Weights of a small GPT-style language model, trained from scratch on English Wikipedia: 26.7M parameters, a variant of SOAP for these matrices.
Each number is 200 + 40 x the weight over its row's rms, rounded and kept within 0 to 999. Layers, rows and columns count from 0. The size before them is the row's rms in percent of the matrix's.

# layer 3 MLP up, 896x384, rms 0.158, rows 893-895, columns 0-95
104,244,128,235,235,114,239,242,200,132,215,183,217,225,178,190,218,182,140,275,180,214,227,255,164,229,156,178,205,224,150,171,170,239,168,193,183,248,172,186,263,188,176,176,177,200,234,182,180,204,246,201,232,176,132,218,164,205,233,207,211,241,202,178,190,213,244,196,252,84,161,153,223,174,175,198,247,170,176,133,221,252,221,262,200,263,254,208,205,258,189,210,168,203,166,171,240
094,246,191,95,158,126,151,258,285,217,233,213,296,266,273,189,173,228,222,162,189,195,249,160,205,220,168,210,221,185,167,213,227,190,204,209,218,221,159,280,226,227,255,235,199,151,248,181,213,261,204,272,192,259,189,200,218,123,236,207,207,241,278,190,226,244,230,215,205,214,219,196,234,198,227,269,227,135,197,227,178,180,220,230,195,218,235,221,217,132,238,205,231,146,206,206,274
100,245,194,270,224,177,201,226,300,168,224,190,227,238,195,202,218,125,222,138,218,210,189,222,265,229,153,237,244,241,186,272,222,294,200,210,207,215,165,260,214,148,256,220,266,236,198,246,197,118,193,235,211,114,202,150,158,211,213,166,188,270,210,162,211,257,172,256,181,196,241,209,202,209,199,278,192,220,221,193,230,184,194,230,160,241,174,178,240,214,257,205,213,228,199,198,238
# layer 3 MLP down (transposed), 896x384, rms 0.15, rows 893-895, columns 0-95
103,257,217,162,158,207,162,208,216,185,134,186,256,239,172,193,193,164,219,172,169,199,202,234,253,286,247,177,197,255,202,186,276,215,217,187,208,260,150,205,214,173,263,283,192,169,214,165,261,203,166,207,204,221,182,178,193,174,201,194,214,221,211,209,203,148,206,192,235,215,196,206,184,161,258,238,255,182,261,185,216,317,211,196,220,242,206,231,211,141,203,258,146,155,221,195,155
098,213,194,216,227,171,251,143,168,198,158,223,197,194,263,239,226,166,196,258,225,236,196,268,143,197,289,201,221,337,151,251,220,220,149,215,194,118,183,250,225,264,262,190,120,221,258,204,158,149,232,229,196,159,262,224,146,207,270,194,213,195,213,165,205,220,155,167,261,238,138,248,125,215,223,68,209,223,186,253,189,181,169,176,159,202,225,165,192,156,231,261,136,200,227,185,241
095,198,105,166,193,257,238,240,219,100,141,218,222,199,200,214,222,213,244,304,116,200,195,239,214,240,219,188,224,219,177,255,190,124,163,194,210,187,259,188,210,233,188,226,195,246,189,226,286,201,217,258,209,202,155,184,236,218,225,181,204,151,206,185,187,190,234,235,200,263,176,232,216,214,209,161,235,201,198,226,234,169,232,208,228,162,212,197,174,177,190,158,235,233,248,181,124
# layer 3 MLP gate, 896x384, rms 0.154, rows 894-895, columns 0-95
100,235,210,258,178,263,153,247,177,135,212,191,213,205,208,136,174,228,194,211,181,223,225,258,200,247,224,209,224,227,248,226,190,265,198,282,185,192,181,136,212,128,196,219,160,113,173,162,154,223,205,204,282,234,213,221,149,177,204,201,216,196,209,193,238,227,257,224,217,154,246,208,234,161,199,232,231,122,244,179,236,206,216,304,226,197,217,216,262,178,179,195,183,184,253,150,280
097,144,152,168,202,204,253,235,191,186,211,232,201,212,182,209,207,260,225,208,188,140,167,228,295,161,96,176,226,181,206,196,221,154,246,194,162,193,223,163,241,236,142,156,222,204,144,191,235,283,191,241,252,271,205,214,223,255,194,241,188,236,196,180,237,136,216,209,171,169,109,194,246,255,168,157,216,221,195,186,244,184,214,238,217,172,129,171,195,244,227,218,209,142,279,288,143